From a checkpoint of a small transformer trained on Wikipedia: MLP 512 tanh GELU, a variant of Adam for these matrices.
Each number is 500 + 50 x the weight over its row's rms, rounded and kept within 0 to 999. Layers, rows and columns count from 0. Numbers have three digits each. The size before them is the row's rms in percent of the matrix's.

# layer 5 attention query, 128x128, rms 0.0909, rows 0-108, columns 0-127
049:496466490474465473544573585528551500494549635564604500404509475528475576432433555476509552500475428592493535482492551452556568541585557492447533483461394404495433494420607487522578422604477602520500530501554518594527477488504468550543526453502480463504538478562579506524465497550546498508435485463476543562439460457427535488527577571552551523527431547531514548554484542511529518459497
049:509510451465410453497511502533532597602526544385452503501468515537383562483506440588563428492518480440461473526575468495593394524524493511460488450534452439572568526525445510561494541547438442556518483522441444510464449548543372622471478486550581452522396514429482558514547430540494450449479401537549519492531419485560503543438492485448533461503448469482483561511456538514455510524495
054:458462428411501430410520555480522526488548545557471487492505461522507525385515497482612464597534399514425465477509479440546484438593448513507501403463418464480484449411507455434537534532533469534518525501501504465522436602505524559501462472529511446575502556572472614501496530477507509422520442518546472466518430367520476474479460518456584573557468413580505437504489517557556428565552
049:537446518495537553469491449514443569463514478450389523496446538533447501517410499426500380461474443392544512490509536600510492553453565513537514530440551544540570536474434459520591522514574523551598510486472484527599424557474485564544425488581545492500454488520574544475417525475528526469544485562634490513512484574564507472425526466433502405565551556604530546494468485486442563468511
054:493482524574473498590431432489452427556523478503576394613579527374509477546548491495526580482443494564396462503467517463428465518548529450489518521632519537472549501435469482463526423502447497537535543462494491461433509425441546485417548472490483560551482466512451477466437471502524583553438498462418509484505527580577539511518432402509482599496558523452574573586521495448540506488460
058:456547471425468428454488600478557511556404522482536494527521503502513551416511468590543556523518498469412480424525450509514531573433444406449497436557412435506527441452510507468526503479489540499465523432625450451419537485553504557462553434494487455493497506437441540578469541534544467527547525596442527536508513438510463504554500443579600470538470438424476390543481578583576451549458
066:473491536636526535572464466514462497518392425497548550500529535533452528519529574537481571442604543491508474551499524443544528458442614447501516584500540508404525515499572497492435442444572474572503552570519410395509451470490589499549465519510443570556444530445510481548427501509543507572427555492438543469483563567483464522483465522606518539459548609507550535494490570420543534462491
059:493485487639547562594451431471440412542527437537450489550480423459399414591486461484467479446559587507534496518457495499531540530486568540515483599521571547495525459585471534461442441458540479500515475538507515478521500494496579480490454514486570568514491422573378352479470460472538479592479455486462538467400566497466473524468491546541436536453548475493566613474484547475507523532515
055:531463598574489596486528494492480432477466450530524552418553440493395536538460543535439462475610459489514433577510455505559502562483549490542496565507488600496522515499527416494551458514567517542428529531475472456457482518428486479564491482502440495559454549449502376552321474533559584533521475439491566513521483489486576393455537565508475467478498594535433533442584498508474537488454
059:534513442561510449550421480465435512526447491506509491529561516489354489520557576537484573492560556565488482484408527423497492525413481542513549662538540515389447504562511517478472443443506429391452496475508487413514526516497591516500499534503571562423514429492408469567480508496541512532497465516374502466387562496521480514500507487508535536462431483504607533590481568493493561481501
059:423569445476516580514551507554503488439513420468555508456397504459549447428483596575499531449575461499543515566519507523532505464420608502465442517467524453448538431469474481525453519509540446518445528465446486480497480353447474468568482559520445561560512468395532451436430518433528524513561599463473503502493525526442457558450448513513504405474466605590480438410461564535527509429458
069:533513497609580600583457490484416391444457382502457492484548500494427428568463528521461518470553529445476465535520461495494457518503583495463468587463565604413556480540403494428462479464524434529461511489444518472546459465461591452499443466530524572546524444470507438543486494453528531570423526487448531476388498528457529511477501490523527505517441584583485581436478522419495586444441
066:459488458420492492486565501540532564517543565509484510531576506518602481535466498448538493578419454554526543459444429582462492424486445491506526416390480413587451505462456540504530585550476527448567519589489494461508577517538382512500490547458485444417471493586511597534554510547530498476537559506507439489587499458528452532507575493475456529544584476421455411448557417448473442484597
051:452553503546442576540472503507493523437506515433565586401475511512592528499455606462580460455500447470574544452574539476541506418578529417476465441482535487493515477532498453613490594555554515518469480545517540460421505392446478402603500468517364434504525564481539485431467508513477496532500514445541467555501490536536440466547545565480526418546551442526535413451546524553552498447550
077:440470490415510549495431548511473491507590518423520588566508444479548506583423436436563464554439476527570565557472498548461511440468441440513522458421528545528484477376457531572578483564492498413547549541456535512490487488546472546566563530573377518463449501478594561529560522516544477462499566502458437523582437424507536523469586492472432561525558523480423463488506393528498459455532
068:471526513506452595476503565512491492472519478440531620414400499567452509454504433500597421440467471472498555539533451572519547521517537436430473471509501552642516431454488458535477533579469464620484411499467472551469524557455430544495526459495498475479571580510585557536568504471520534410551485419513522585532516563541558501500544558563500481571428533558436525434523482453514475482592
066:445489481472503477533516535428529482515587458488502497516500470489604562522485528513560526559382501524510494530375454517522551466494461476462506419402522520560479366440452540498593553587469579459527506507533470409493555499554440537542562508531435557465467427565528584501532519523546514441459506544478422528592428454561483529461569450487455527487574465471385441486538382477544423487521
068:443574486550432525463515624535444515506491537522485587485457525554558496483501531511440409451508453463589501483421486438548518523461600482504470409554549459539457385527590503463500571547464459608490432483546478487504561580505492480470514492486451520521594630492522549519477522469429511428561499524496511572597418504515540494468531488540585379584527429559503452457520492475541545522552
110:538535541507568481505529389463485426499465479478418449447476577437473507484458600526558581476545539450401414502598482522491503564526458433446504608504494499385529537523480419500505382498571528439408517448434539459560431451491568492537511473504546567525497429581481504467521457493539489553503403528486503446479527503501447517496455541524486485397471546499526576569490514491524433617421
072:449468508543473494502517498449462403517448432504515523464610550481560549465447523601522589588405560431498435502543468461526480523423444470470444462400553511440422445516426531470454518545597525485447432517542401372491503555594520531598491504448434555562507479497498598557499455511566542458453518492511449549557449450544483465484571513464521523589493521554416479531517485492526528476533
105:397502452514539551449488418501469558540497565445582455486430461623401539537479526488497532524516406521398466471529498522492498481499593601504472504606543535515511519511493463585429621450434508468476462418369486505458482456484487485507495567493517420492446510530563496526477403594440549531467534528596528464495520528540410595533536514517432461489481499450569481529463482556453496442482
108:530579521516546566474555542566594527509441548446504519518422408616474454527455501442503456490535489449496474575483477418429485536549544462563624489513505457556483440483545492514512500549559454586459508558522446526505572483477507499475535484478489468441487538564478472520465535471485576488509501527588512438561426471448483399498506527582519512437357393513509516544493458474549454680489
121:513384525545558549453429560494448371475461410498577528442476407606516492512499459488502454538520491543433560443561517473526465505605515536550480526532451521442552472590474515494439544458484518486531428504584490615510484473413505430502439550467453471561473373472514420532512442490453539516585548521543518469496457575442487589520493473491527526499508619495596487518488581467467507452491
117:509477558558579478549454509490512455418522400555484493463548480534479464451531434516473474615490516541509506468501456495521406455508458520481412501411559573502430533406467465482454554537533533548532487631646507507513567545535526533515443498459483483590546545399507451512615497444523527431438538429509481473467461499455536428513512485500600490463536619531482476401527473479445532418520
114:460554498381523549493514464439509563489490468506510535529547452497543524435456546512515446514477490526452526364588545538489550469524480545481517513444451467470518468521607548544418464573529484433495492531542492507419439471493543488533526462511498458423493470479503457451409554503602459507481441510417545502502616497464517447458395562411503647507364560489409484501455569493492429507424
133:514512547477451553538453500504476477542506543560537520531437529420479464568502469581538545555501536474542498566439577525540501550611481546511551544475536490528495612498435447491447454483523441501451448508462528525533598486586562491439384498583472498458494567452608435581527513473453420518406426499439458472511559534488446416490485550512601490496433437518497405569500556560481589408491
132:493605555480520497533506561526637447550464534545434532459572496475507443461514481535473435480433570513533458408511467467485546469485444400581447493466469530531400488598554461515492488620467471535497412514381480500525551531457498549482436554473565462435613448458553498516456466449540606534465469506510443468545537477558504507516525493428510498504580423502580535563388539490479505558479
119:522555549521473532467420509508494570381515501465452517510523507480523417518480581455435436591425475434516518456498514526553549483511675610475423424510590383562491439545407501457617463517399436488526484480540481579530474570477516554524575498517530397499515562571465487507481502429523476478533501445501517536449538476395488507497455521494511503487483491558522508525492486487410498557564
122:416538480473575483528536455500512489474568602566476521518455549485421402441391406424486473485547404497486483513519545502563483431404460594583503524465491505546524495484468427534492510418461450587537468443522513496425476540488499576420611476543476531471549522581398519455509519572470486491521474461436557542438524580536558501406462406523554520479438513474523602528460522518512457460523
134:445561476596490528548467428550529522558468574527455517438477518537501516463463473495470502397395540480537505528452515481587476478588533393427581540476442447477455524536489483641539459518407562526536557597558539471476444578464500547452510506495482443517573451513524436498423504636497465493533472495490486548452482448516531466502524511435448522471407504500564470597583473514536599468425
125:435511533592526472426436518517557471434459472443516540470560496490530522519559448549418439432477545559489507604516525533423562526503523527543596516485545516480489495529417525351563502531469446508474498576462494470477552518422573528432537501442531592510370510536505434423518532521511512461609503442460474435459459521467474510469548500510432648501421514534517578469468482468516513609460
119:443481432429486565532524529517477440440524541524540412471483579522526463526513597469390466478503394543535514548493457486488454527470393347382500566533579453531471482482503515506474489487456584541532466513545442509567467554509463459516446579500523553428496536490525587511462516427555486486543539537522519539463445556566476578448520568533566506433583462459404511520509614505443519503413
123:541501513538527472447448597468470480463558507499531524515533444440476536527563506473475455462448478444438523526538435479550477471471485518481454482507435612435500542553549475545465437396507435428554500582468525609523505463481546501587524487448482537493517480537565363473441422480493537551453439428529583433598542400492428585451545508580403612507479518531515478459482470488501562421569
133:469515447521457479482472423417559379516560553392475551536421485521478434456488506540501559653484497472456446506477504476457655459508520416515485559508447490529479524503433426458557530542496527566616537481485511590509551525530539469508513566605476521516510525504445507504506480422438441430564520539502619434515544563447486510424461564577517454446473539515485540467538502504443454458453
128:483524444569462453467406518462501590453575471570513421504491508497536564521480475528474588589558464483481530479468502383399490464578507508612601472401471513523528545437475468520471502448528513469459500454539544492484524434433469445521477474571500544517517429595459614561498471542437468467525487509553449482444571425460562428449595538428547514463575489463457582490471525507498450604475
127:506404536502518540509511456466570505521491530614524507503426448507534395491457440545484563607436524460470495601483466471496492496470493518541506548594404516576466485488554492468475623512547545533563480517555460541430460570443418537521515526555513489516494420526558470458466415524451500503412471392635503484564476477452471494565525480422397573553423482493479438438572502509527488460448
139:526489479511441581504493459534482514495464439575640553449490445489547426433395479526523484500561406472522577421518476498432515453552393411506415431414539582469444466490505559529540493550494409487471479433532436405467520514538443470506451509521482497447509562549484470564548580541501522490523547461556538511586445479525552592432572517536449593509495551506606497554533550504443485496528
123:552472500509470498517531554498549436511533470583473444526504514544516568498507495434513479513474534466545536529591514512502557597517558526438540388412555602532567429445476455532523596554466462551492434436541491524561505517480497461501497526426403493416435549484529423459427588566479523523467472556501508503439494483460464410404484422571630471509471505499452383447546546431545430479562
121:480479544527503502442539496592494453521517461538475455523481461499552453438392536600523548463487421441515438501558524552521519481537630521520514584453501532451545441425381506546499496494519471490421560531391580425524492521537528545590424391515443420493488415437504484527406456520562495578412497505578550510459443479540545506543470583576487510518480456581525471459509475408479506471477
121:554421470487572570540406499413459439490541503461535549528499485448490494501504490536426471544452472435382525570476434650509462511494480462449433509452497378455408470502549541522491469428454520464510594532508573502510437543465502498507521513600542488483549508545620598463442534477524465499466411493518444455573430503428434482439531531490488571523566499495419568517512551522519413487552
136:482552425498482515442470419459460459528491510547525440514534468477369573446513541360464555575458511484547537480530467541512444517518404403557464514534498492577588446525432549464474528538534485518475489467505521620516436477489413502517559548507536533600401430477594538524519477505550574499506443496543540562491482444481532525624518506465570498448505468444465416588503465578461575541511
132:501549510562518496457482424439492604533441508474431477522539563454556480549519426571401479575398534568451498540580476478603405476497571443476487427477497555485495533513559524476524484549506548477584481550580559409567414454511445439533417483530514507504412570469522522516513505463491488540510552516518377482519547568569459467446444454410427556469515534403482470508567503461478462456560
119:480398553443464481487333539528526562555534435533532480487534500549441476541521438481403426609505532512519560534492530499483464503491657529487457520505513541587421546454428474460421474517533540497517526540448484477506448497511505456524470539526546486378578474478447536413457533530484416492443553414530443522496500477429480567514449552497592488487456510529530520615506584446446527529563
147:532536531513489541428536550493510428432463504449439487425527493462588510480505386508494548380543434503461495553528536532588497585516509504506526483382485481566518517465454476519435513513500533598510430490450483554577507432584393421532587514501488478549512479453532507506438534419496487439641494470519557510505494524640464458420494555470470439561431424529490583537460526554458536474524
130:487543478428530433570539415527570468480584467481459522503529393488583434466527448424525505456519512508469490520507495521512532451586475489454488560459509510501487489493490440542574434525376476533519484414523451649486547511520461490531522468423544478484567467478454506530611543442498542523537465454494407527451498545342443591479545399555570492527560457558503465537518483452582465583506
126:511535517401509566560481529396506471530520523511603468553581546546560477520472467483522497472461545506542452471477481508532418556528517550599483461441475431461482523603470589494503501410487483553528456581510483487468410463524515432553576498452595567540406484456465531444369486547558457574471487384497493490466481488503492533472511549449530473531597450578646523499486520495461413531494
119:420477511553538493509518490417520493389540437429533516505439540487569455440444470532568500523515571514566503556557553439436468494564532484509409508428454498342494515556491565437585445544560508488648581444508505513543543438494471476508462517482499444484463436564490564512488538599492475456526451503484576516506474463455588476422564479550562458550480425521439522403473526577503554529473
123:405440528569493504540514435518429447576566433414519546479570486540467490510475476490502513498564519452439456464568488460493488485491458484589519478537456568556493541554512508488518524452578539407467540508550463528515575469488447458507486425584468556517552518503648461519460535558560432507526522473466563508418500431462493507550421422554613527523550374427585457454430550409530493485573
135:487526575457514437578481466479413462532522580554425467543582443480504488445497474494459499443489455420611522466477508585473575556522513549553544517545521602493540421532425544530462505442472458488514500499528494505469532568546616438459455540553433497547604443494443542502496399622528553505478466516533545513492421474588516489362469438478482449516541430493477494510530532466408561460569
129:497523383613491523476502480444562555531564527590410526471510363531475465465443529491529482582526516452527561561517447493549474532430551509524522463593539480488546496540520511521587466614503442520422528465542474504499438499511552387434532473534461523459541432386512544503562513453481494458446452449503471522423485533532483506578461607586459471428557488431447567522450464533534575529458
124:591397519481561565441415491514551552455546555567503578468412495427445490501456419531453521440537479495519561541500446547461513573564576457593455458488441419537469516506497489471465506538433466502527519447550550569459593554461501507524464474519538521565522511451526567575475451496505571465441550461570589487460536512445507500492490557512533425595415536553511533413521468509441378472390
128:504491564492540528545453518424563473501478476499526421422476444356526481458493449496528525520591598514439422412488460473500436449531536580414548541487546535423508430578498542578504479448574596467450479456504526542430484527579462600465440441467469565516425507509590518495465502465453463437548496591496491473504544612491503557545561529473495471468558552486557492527424536527586471539433
123:562506415517545556480513504477533532569432419500519399500558549519465486598552366482467510525508571490516450476474471564433462464527501473442426517531510468499446511515478483580438427518406395553535470496482453512551506550517574516512558460571593570525512473541522468441379485474596483442566469521488443506521532504433599529498485527514558403528510496518502471405578495523490457417379
129:526440515389558406442546603519580579555463504527472521440467435442449524497512537511487509515521462416475554609508437517459405457529570475483476485637492495525548504480427492581493478528498441530416477524445514533482574450459514450447484499565437469572459509498595536474478550486585509465521428476423455515533491495552568460451506568561540508528471556545552565542509532340535495467476
130:557429499503482519450428485485531529497384532490498371573516448527467429564494412553498536452569503380450453493525525508464507478459444502544430543475540460506508573580592467490542486514505536516522448537520517518605570526474567536458484494436482419528426425490522523420534529524507498432482549620569517600563449405487503529441485385452491571498457459431502516541539533473501443410511
123:469437471561476503452525516527527490574544543402419503522504433465505582449364588522553464404452527523595473535519568446515446426454464444450519465503514494608518606533441525529559514395561525531471468525510520488467474521551479493426430544609542448456571528490509513535513531466461530495550454482476538593474557515520441485455563452547550541494594537553491473424388436557468496543514
126:427606478503539433479496546520493496549491429563492390469481487372537473509486572518469565528439575487490430560507494456519504457505490478501450488452546493469436579450450612412631508464579581471449511498470467466529578526501542437506537538565480443433515503434436506509591457480521511535470487474547537497541447409533481534457458493549614420502413531466493450567553503573469388505494
125:460448459543531535501524393503458509560476509540496480528415539527497521432547577546510536587492486478426579577453533474486490521495569470452498475489560557514540555529436474550451479417595480541524584490483505513537479493472378574499515534361539394563545497530518340518483554507606456486561433476510554412390508467508473510511443453503535470504523556565568531519441501519496581477452
132:599533474464422403541444543466448499548432567491546520440612481469481426547529532594505496522524464499469522448494550528475547563516456485441487480477540509476524595499576455553491449552611563574532494413437487379500471401403460447444512594527435446516583460531520514428478503548465550503471484493438541561435575429483515480511543502578484482439512477437500498507541462571551404520499
121:541412435457537529455412529563422438644449600423399506519483529472506492472511426405536455552438522560496485531523435508543517517546484500480446474549475470433541421440494499466505423486433401509530555508419541493538473536469566496565593486565437546465568510515583442501526469455540540506608554523563506440471501480493531478417548442458489496573516593515533424517532535467558529479554
134:548553500430526488520527504431608453471536467453479452397494443445567453455557519595567511517463619477495491483486546551562468417462416456478513547605518425469425601438436506489458633455525404430512492566520489493510476411530503477579511520526441544577555575403524520447507548579502498496554454496480425475475453445461561493427502507478496456472557529513513506517552528443436491472534
131:551471455402519607465461474547555542448449542572632423453424551498520441449464452537494486548444516473453417500543484542432511581518409527557541550438551450478497532519409452496525543640475547544457611461469519520513484500600440577540524585543538547490450498503466476499511517447525421507417506453473517507487508461596454560509448489449546534487481459525547425408462494448461516463520
135:586455474440539516532504570471565458438514561494480602475404512525468557579532465456506536491607535498463498536433511483528480553407494507558450567521498569497558483449503512439471448436444527473505487604445508460528566528455519377514476499433543471450466550538569455465474498626482490518464435458575505492417417603489491534437474446457447520427456579500495581489478588539491615474489
114:410438544524473545479457486522502480440468502549563410518471547529563592495555617476496567456513464516534455527540453380486534589521549500455518452558471510480454492443557605563536396553468449486455485553539521422565483403543493503496366601533413532524476557529467544523504470577566505471508495548504540531435483499481422554451462446561537411481513490571516516445408536530471435525507
113:538484529471405475488497365511467406471494504495516531526467426495509471464448423496486605474408475479480486483526481482499475432465408499460520456485470564406453531523566602509424526462642424563465507556451529469503498489529527510603536494479473515510487501393529598523460519589531548544410538527526556451546485452522548457482510604472499627576498417491534538462464530466575523448511
097:431369505485448554433465523451452499550545573476563528473533419492442415469505530500524617615556449514473434581484532523532486505465503448604569538486468572456449520434579467449585457514462531487479597552480542443474461418506521539549570515481427449416454501557455458468441514518600480537523461533457528484518498541469513478580515404477506464497427511430501547550509534605522520532561
098:482495426457536429520489581509589598626487414472459473530554495502431469532592593537487490540584580508531509483520515511534451572559458451461519534524461474498510508412486417446572504528405621493470603502591478465601469570439538488453485512492471483548511517525497452478487491505539412439508466491487485483417536567488503420517495406520539443422510580544496421529514526468476492593437
086:521515506525561580542503545469529575555571461577475382472530466536562552459496490420505444462530517449479483507499477535505567482447519551506464428519525469643583461584478513484452507511425454501530391492539513618522467460541529511390430460525572456565530439585557495531619548438483431495547521476500478454471483479448492623474440487470484391466533457567465480455482442452439493479504
088:506510515492434502460478436475459487399476448516442477490485443517613507487491451463479505473390437502467456472467485438457541356434475481484483483524527499442522511580503601480421491456630342541559464504449490519403489407525498525517532465540500497493462483487493580487446589482482518612477525477550543489553465480501473539459505559497500637536546479448476550408452482509533455448597
085:524540490547514452500457603558519495558581486539515497516568604490512435557545554576461533631556572459540500510468526451417515424619474484477498546467483512434530522425439406464498490528530523432447581391529499494552411475439512443506495530473466519521488473464426451514448435532573560543462491481385535603476457518520484498450535574521561597463549539445539498485588517570523478532494
085:462511484556524495528518525557537532567435530491528478505529529482460507599613575592410545496531581541521490572519476420503485596575532449539558519510490434515549542502544402492565475505487591451456615488548528414581505497436549542446464517481528466557422498477445502517509397551508455520494438520442548578517595493435475409549493543497469504456440471493550458545544566493495605548399
085:448455504527481514485530607439471536513557506430511509520502513538440499514398574496527536406563456537489484490506528511562527539457575502478597559505463514502523401415510468422591487505370560519570460426579540462526543539537557503479456465494595493439552459435479464457614474441520465434535559499485514424474455530510587482531503523503523396425394458583479508522518494411425495541432
095:610510516452581485400508585511445469501476466415529466518521471501577494489473466387413514524444573585400492551514472496474483503543463531501422494455450573465554438443440548482557472500544472415496551521586474456492405503574515495545503511465549593426475493547414523447490534521510530486504483574552567476449475473544564564454479553539486638532508538569447516495548440421544434560557
099:505474413521577536500481526564526465528538561521465439553510479526513385514400512442442483566527537536551450541499467531521476553527494505488494522488476449533521445490485406517583481478371451443467516454503464572589470539551445404463502512429571390529555544547463392494639522430491388458559526538467450515561470461562558594559543478425509408504469513509478531532536492534442514539510
102:429558540534495457613505429607531483555474461486564486546541599416433505588547544509451542434551445579436465520461477460451517515560502485477461545560511436446572485472463458496502432546574601440512479391518401446506470552456462457476489481540486521470445490448533522570455471452556509579439531454472563515435570482486435510507508501490494591435488462442551523603447525515581446492415
094:424523532552481519548454524597442470580499579532513469534517485529415500580532566560417548542578545574532510515541547434525464510521570399527567570494435507481534576461520444403479480534491510462505556477535507467575439499483585436516555523473520472452505509430463473432470488552574413517482488495383601529488533489419562395571454472548519416419452426524507497476527522553528526536417
087:504529502489477422423537507577536499477526509412525530498489454527525576436445426544524545522437487411547575560491512555483508532510414452512425436521543530529448496567480630531491629483534387459492409467456465520427569414513491472548522473470474461548541455475564539563459540497448530452484497551578468471482416486573476492392456559513516427555528515489429453553405556503472573434552
098:412486518536445532620519393533457410544542570533452459477445446467445435450473540444467595566550459480509460491533465446568589504404574503503543521465553500525481374529507484494499489493445451581541435448532503534501508541538493463468539432437495466519542540570476487533564553398504424522594524539504528457506534481496503528596526433417460465502429473418555581521417524597498521521527
082:553539532528561432519513518550546518500370493483488494452503439474597537466547489542438548547481542471538505474504489449499442504552439445501501447586418514469467541513494496471454549521609523483533635521448445453582467568528481467519525534544425514491481515430424522431442495557494438492400575387481447540470441459433493394575533428474426504504422480438463436437494508503565610515452
086:485504501502536452495472543567492498559488477455556547481543566495401511565466520618464505565527510534437409501529508544447455487505484492582482596472492495458486554399466394508523469520521542400428507499517474340543467495472580456466482564547524535451458504542460498553448449472634480592487448465473476498481527556408416542496503485500463471425494490486600539556637504514467459540436
077:484522516525509395530485359443501550522542401477428632500584549451448526414469476509543490493489427529481456492541494467429587475481495522485556517454530403486517454566455520483536477498514462471489387485569502474415517511476527558551440419562597550492487500496480509551474589437466491511490449562530505552445464550464425503486540577630516503437611457569507502463444529514548452567501
088:584508552534559533399555582486513457517432576455451498490577567519566475462446480476408417504509539477529475458553541458490491589467553450452431525513497505454515535490461409446437447516498454497459441575505529449575495540505532539452435595497570452533494420449519415455457434517504487461564462431372590560436587522464480556457467499572556589458513529561487490473541558548505470556442
099:433506513547488491453569499527366493547436461454570401458516565521472519503432573541458509440492585502506432418541563479486494584515530485512555511555473512441514524399540456460493476567531519506479531433553579405523485451547512468518462556454520526442388460499428437507505466508606540646493479495463528492444549451489558473541436508532538473408525529429572521522585546426473436553448
080:516455506492523571507373549533388477511535583502457458615463453569474447541480600458427481489468439425491518533513457452421518456479517521512502593551540511457478547448492522469602557502485493464553470421501534517566460484540567495526505489544436563507570508563528535499572408449533468411481518491440453482480475443434496463480529566419486551602473542513497548550512414499396483383578
106:413568504549389459464573504494489527534520465503501475458561505547553519433406488535529550461478484513570504472416494452538575486497464479557535355505547444543552495504467593536514534521584471596502466414569444491386525500480440464469509438451477483468489536476430561577489510474507466505548594540583512566514473462545495450504557542542478505564599394453473430502440524569555450538597
096:497576527469482437443584410460500533518476434433479456486493479502586502402373507424548471485437486489552461457497580572468576463515518482516502452487491490445547467488409564496543535477545493498409427561529513480437467485494453545600542466507551469428481480437357533521490562503550577501569454567462510530456491547544494572528448545556470565516538432524439442479496519491453392582600
081:457473529525487465508443489429426528562540477514585520594487403422367466497529465510485526517558460499489466439465425500508458473415484499435590504487569517507459484511521501497578479428491580490480468447435571424523543414442566579557530512544449567516469399538573415505490472502582487540549399550500538557392533580512492472540547482536445501511585567456498473585525550511537495509411
083:502580520602439564402523458495456506480452537589488429543509445446546490435461474487577499521457506548514455471570477563563540532456563511519442481440511487552625436513485485510379574514558390524575451554428487478523603489532374562496481500519514517548487430539510515489503387522480508593499505536488503504477507546513490489575427556494520424456467466539537465423424497416426544452495
078:508416546589608586433494518489509444450551363455513567418489528514465468491502465529542438464442558530477543503518497565528563543575582603527489474472462507560533451554448477442476519477590461420455500517505549442558423510498518487458461473450471556513577452557406484522500449534422426565521554586481569543465406540511494414431476577507468463477503475498455488449474539423491600496485
088:466446489574528474441497484530620513456503493406452448515412516501463522493494502400526450485428496531511546488498504545426496413569567476478505488471517518549448494565507533504535460533412449562444606450555520517450530551565544586473400527495538461399505473488560650495631503372501550465455466552493441456470504591530541500491489493464510456502535477525421546496538520493481613447456
089:592543512418475491422491531442469503474479538460505407542513549537546428553379588575535461419448502471541432443505514493526507557508438523527495436508448550500604437402500570526546445568526469551450426402477487533629466476515541496498565480427454529562477469476525449454566537520477543535518480543511436499526519455674480493500465521487532531483473436550541437540458543434432456505541
088:540360469521584592470523547530492454469452471502541464490533361570427560627407546495538492542459569559507434516469548435483502560484499481561475528477422593483447552454438475527463531475547476453474478444473486477543481442527500503561409493499458393464541525458560518421434558541506522514564523524499553443587472442540553492455594474448445461558423519448464417487479540481471460504514
090:533501440470555415575547560490493481536477522498541419506641517382442559591571512528400508565522538507484520450464467468517469521521533535477444496477471417515427472545449533521441513507427493523487463463487451533576483582549484515491454445437551489427467558486478403467472552557421522522445457465498582527497387482574497484518514493494582453473539541503536503645533495432578543618500
089:481445592577464443496489580571479487574513490532483500480527504471512524492545520582468436425491468516483515563488511424589447460448527427440566511626549456459534499566524573446510550398596580458533518531454571447560477440510495567536487535458380544489514476424422481489459438477460452568458450530532462462552437458508503504540507535527482601488534447486544466491589499370558559541547
088:454500518457508454572559468550450514617481646500525406513454569464489440405477500444533459454477517569536512470461463501555408622643479538500425517462500423507490441553518484461508472476376486449510419537541488562493479486443453534495522482500575473384525468556525534484553538477553488509521464527479549584497537402521501489468528514530458539540595471452459575540449430467455444499528
086:511524500475486413488531540491564558565515626490390473526495535467468535492549484630553492551424522551536479566525499526455474589476493577490561407485545480522500537355450501451542527539430496453517532566518516509460457470535417494505463530479433584469418432487470545460494492507568505498511533480442443580470394464432481435421513506465514407517503554532422396605500416483517524479502
085:516415529487517569493496522592516486569518551586434482531417481460519520485542460570511542494518466555390539546576456520524492519512487567475412506479465394550553496583388498540426512501514396522556440508470529569480517457431460427512576481359392394613494517450469547482419492491566487541484523470577494480424566505471500483456520465505506431492596466523531520493507477494572552523497
086:430546489650500498456564534476480488531497588468537483403508538573538501542592330438578527492404409554429585490552486532467479435457488464475404522575440516523503491530476493501476513434522498420482481462477496533543537426511494525526525482475492487461547478518571513435417479476468424389354485454531503568501447548559476514476455431492472512511478524505461515475525505496505380484531
090:493489549525441436573465460589465526555562587461444416513509574403477468583583620474414513552526479459516522467452495443484523498538479490507593551434489553474465524509531506520493516450511473439497568415565442396527448531510527458531454504569563553406570484586452521628565495420551485544456445473451460506469562539462529553521523483442603543493553527496494552547430494530506437454507
085:546512518549512462521434500535479606589479534472475513568459586524567487580479426546538452416498622549500525397567549425502522477427479533402455477558442466522409533616475552483456499431503436540560502441352585470499512492534538496514470415428507485511476561540385552522559490522445448463557472533444458530563465564540518518479538527543511544520525476448471489463416502512488473499527
083:460511572594459549574509513441449422484466455542512594474482507488498525567524494520502501522456463615530456497506494528550429521460548458534563514503498562476461479509487442540403500458429468454552383503472541514561504376452467442496531429482406567532587612580476487494451587544456444484472462445564545567452483512503501489445435557469529435497601499562532628467516526458464554511426
082:445472593387545540422429453482542457491477504507488384527474415579500455534526495447540496503507457539388474514478507586428469460553532627550573507397579460490468537470467516497537530483557432594374478497468482508491582482425477545506531508457511417597481542468550480513477403470478551563478526505581486462474476507440494488407447464584504470546559539526508499470520552569462516468550
077:474412531510541515497470455515510498424537527605547570575493457599439483568548506439553602545466482468482476614518488446551449533385518470507528502449512524469494457469477494492500561448482541543372477483448426380455476504534442503523523501532545548556580525526577492496496545554492487546521498502546412411509426530407525482530437521504411470517375492603554522455474504588493527569476
085:514404436521578499547526477498514576490526619406470463486552516526471462452464500481422492517576492512563513559459460531534396542582474538558486514483477480460428505485589534503515555402438550464471531591404470520493542577463442546519547476590434510389551443567491471505565490525468568509480466369529436459511507481473482486520530499422480635487529488563516474592532496493454454590492
079:476521549525520528505441537413480447433459519510523523439469386470545441595472504440428474507418439519535523458492503502581503495473548494496526582526509513421493561518586534571445478507482505565543460634539481560454503507504459457555548408414496499492408560438503459554505466510443424509506458525591531561461465411497560472493563543532399514518483426491565623461556498489390555437468
088:504509427424459496548483446522483458515506553463427536575522514446440448517515412615484533535556478430396599554526513459428512483506503537495452540549609403530393549437494376551441526524502518529484493481537496466602456548430419492437569441563467511503589487451591519554422446512508521486555529561579537507537519504470453478533578519493437488479508526515489414594462496546514472555504
081:515557570469489488554440592476459479482544428463501511536380449476464498494562467610357555605487458531526506531440475600494520494480522509553491528515433511469547483477544473549417428365471491563480498602454542500482547507450524502494517433461580498523446559460384516534506511539515551522512550472470525447501502600473512531455431444491379497509503450487471422519548573415501592503481
086:456502554450532479435595469575520507433558409547502559508571552425512518493592467539471527365504540551512519470550512438566414547512474475538461389554520548497594427527564497486439514575465573449546561513569492469444534463419483475475480466498509502592454512451562540601524560542531502442438501514446522591489433469474555471385505468518518496483475489528414527549599545473480502468568
086:484518501455478418457535535392570472540556465393539477444544474409384506433506475456515532504501425591468452550497549557564483543527445523482407490582463447498469434450511555476514468518426502422546464510410495443415542462466513600491502534509577575528457439485466409543595565479490518624544473537481578409496417540591526518507455533555529512475519504509502509450428530509481478521482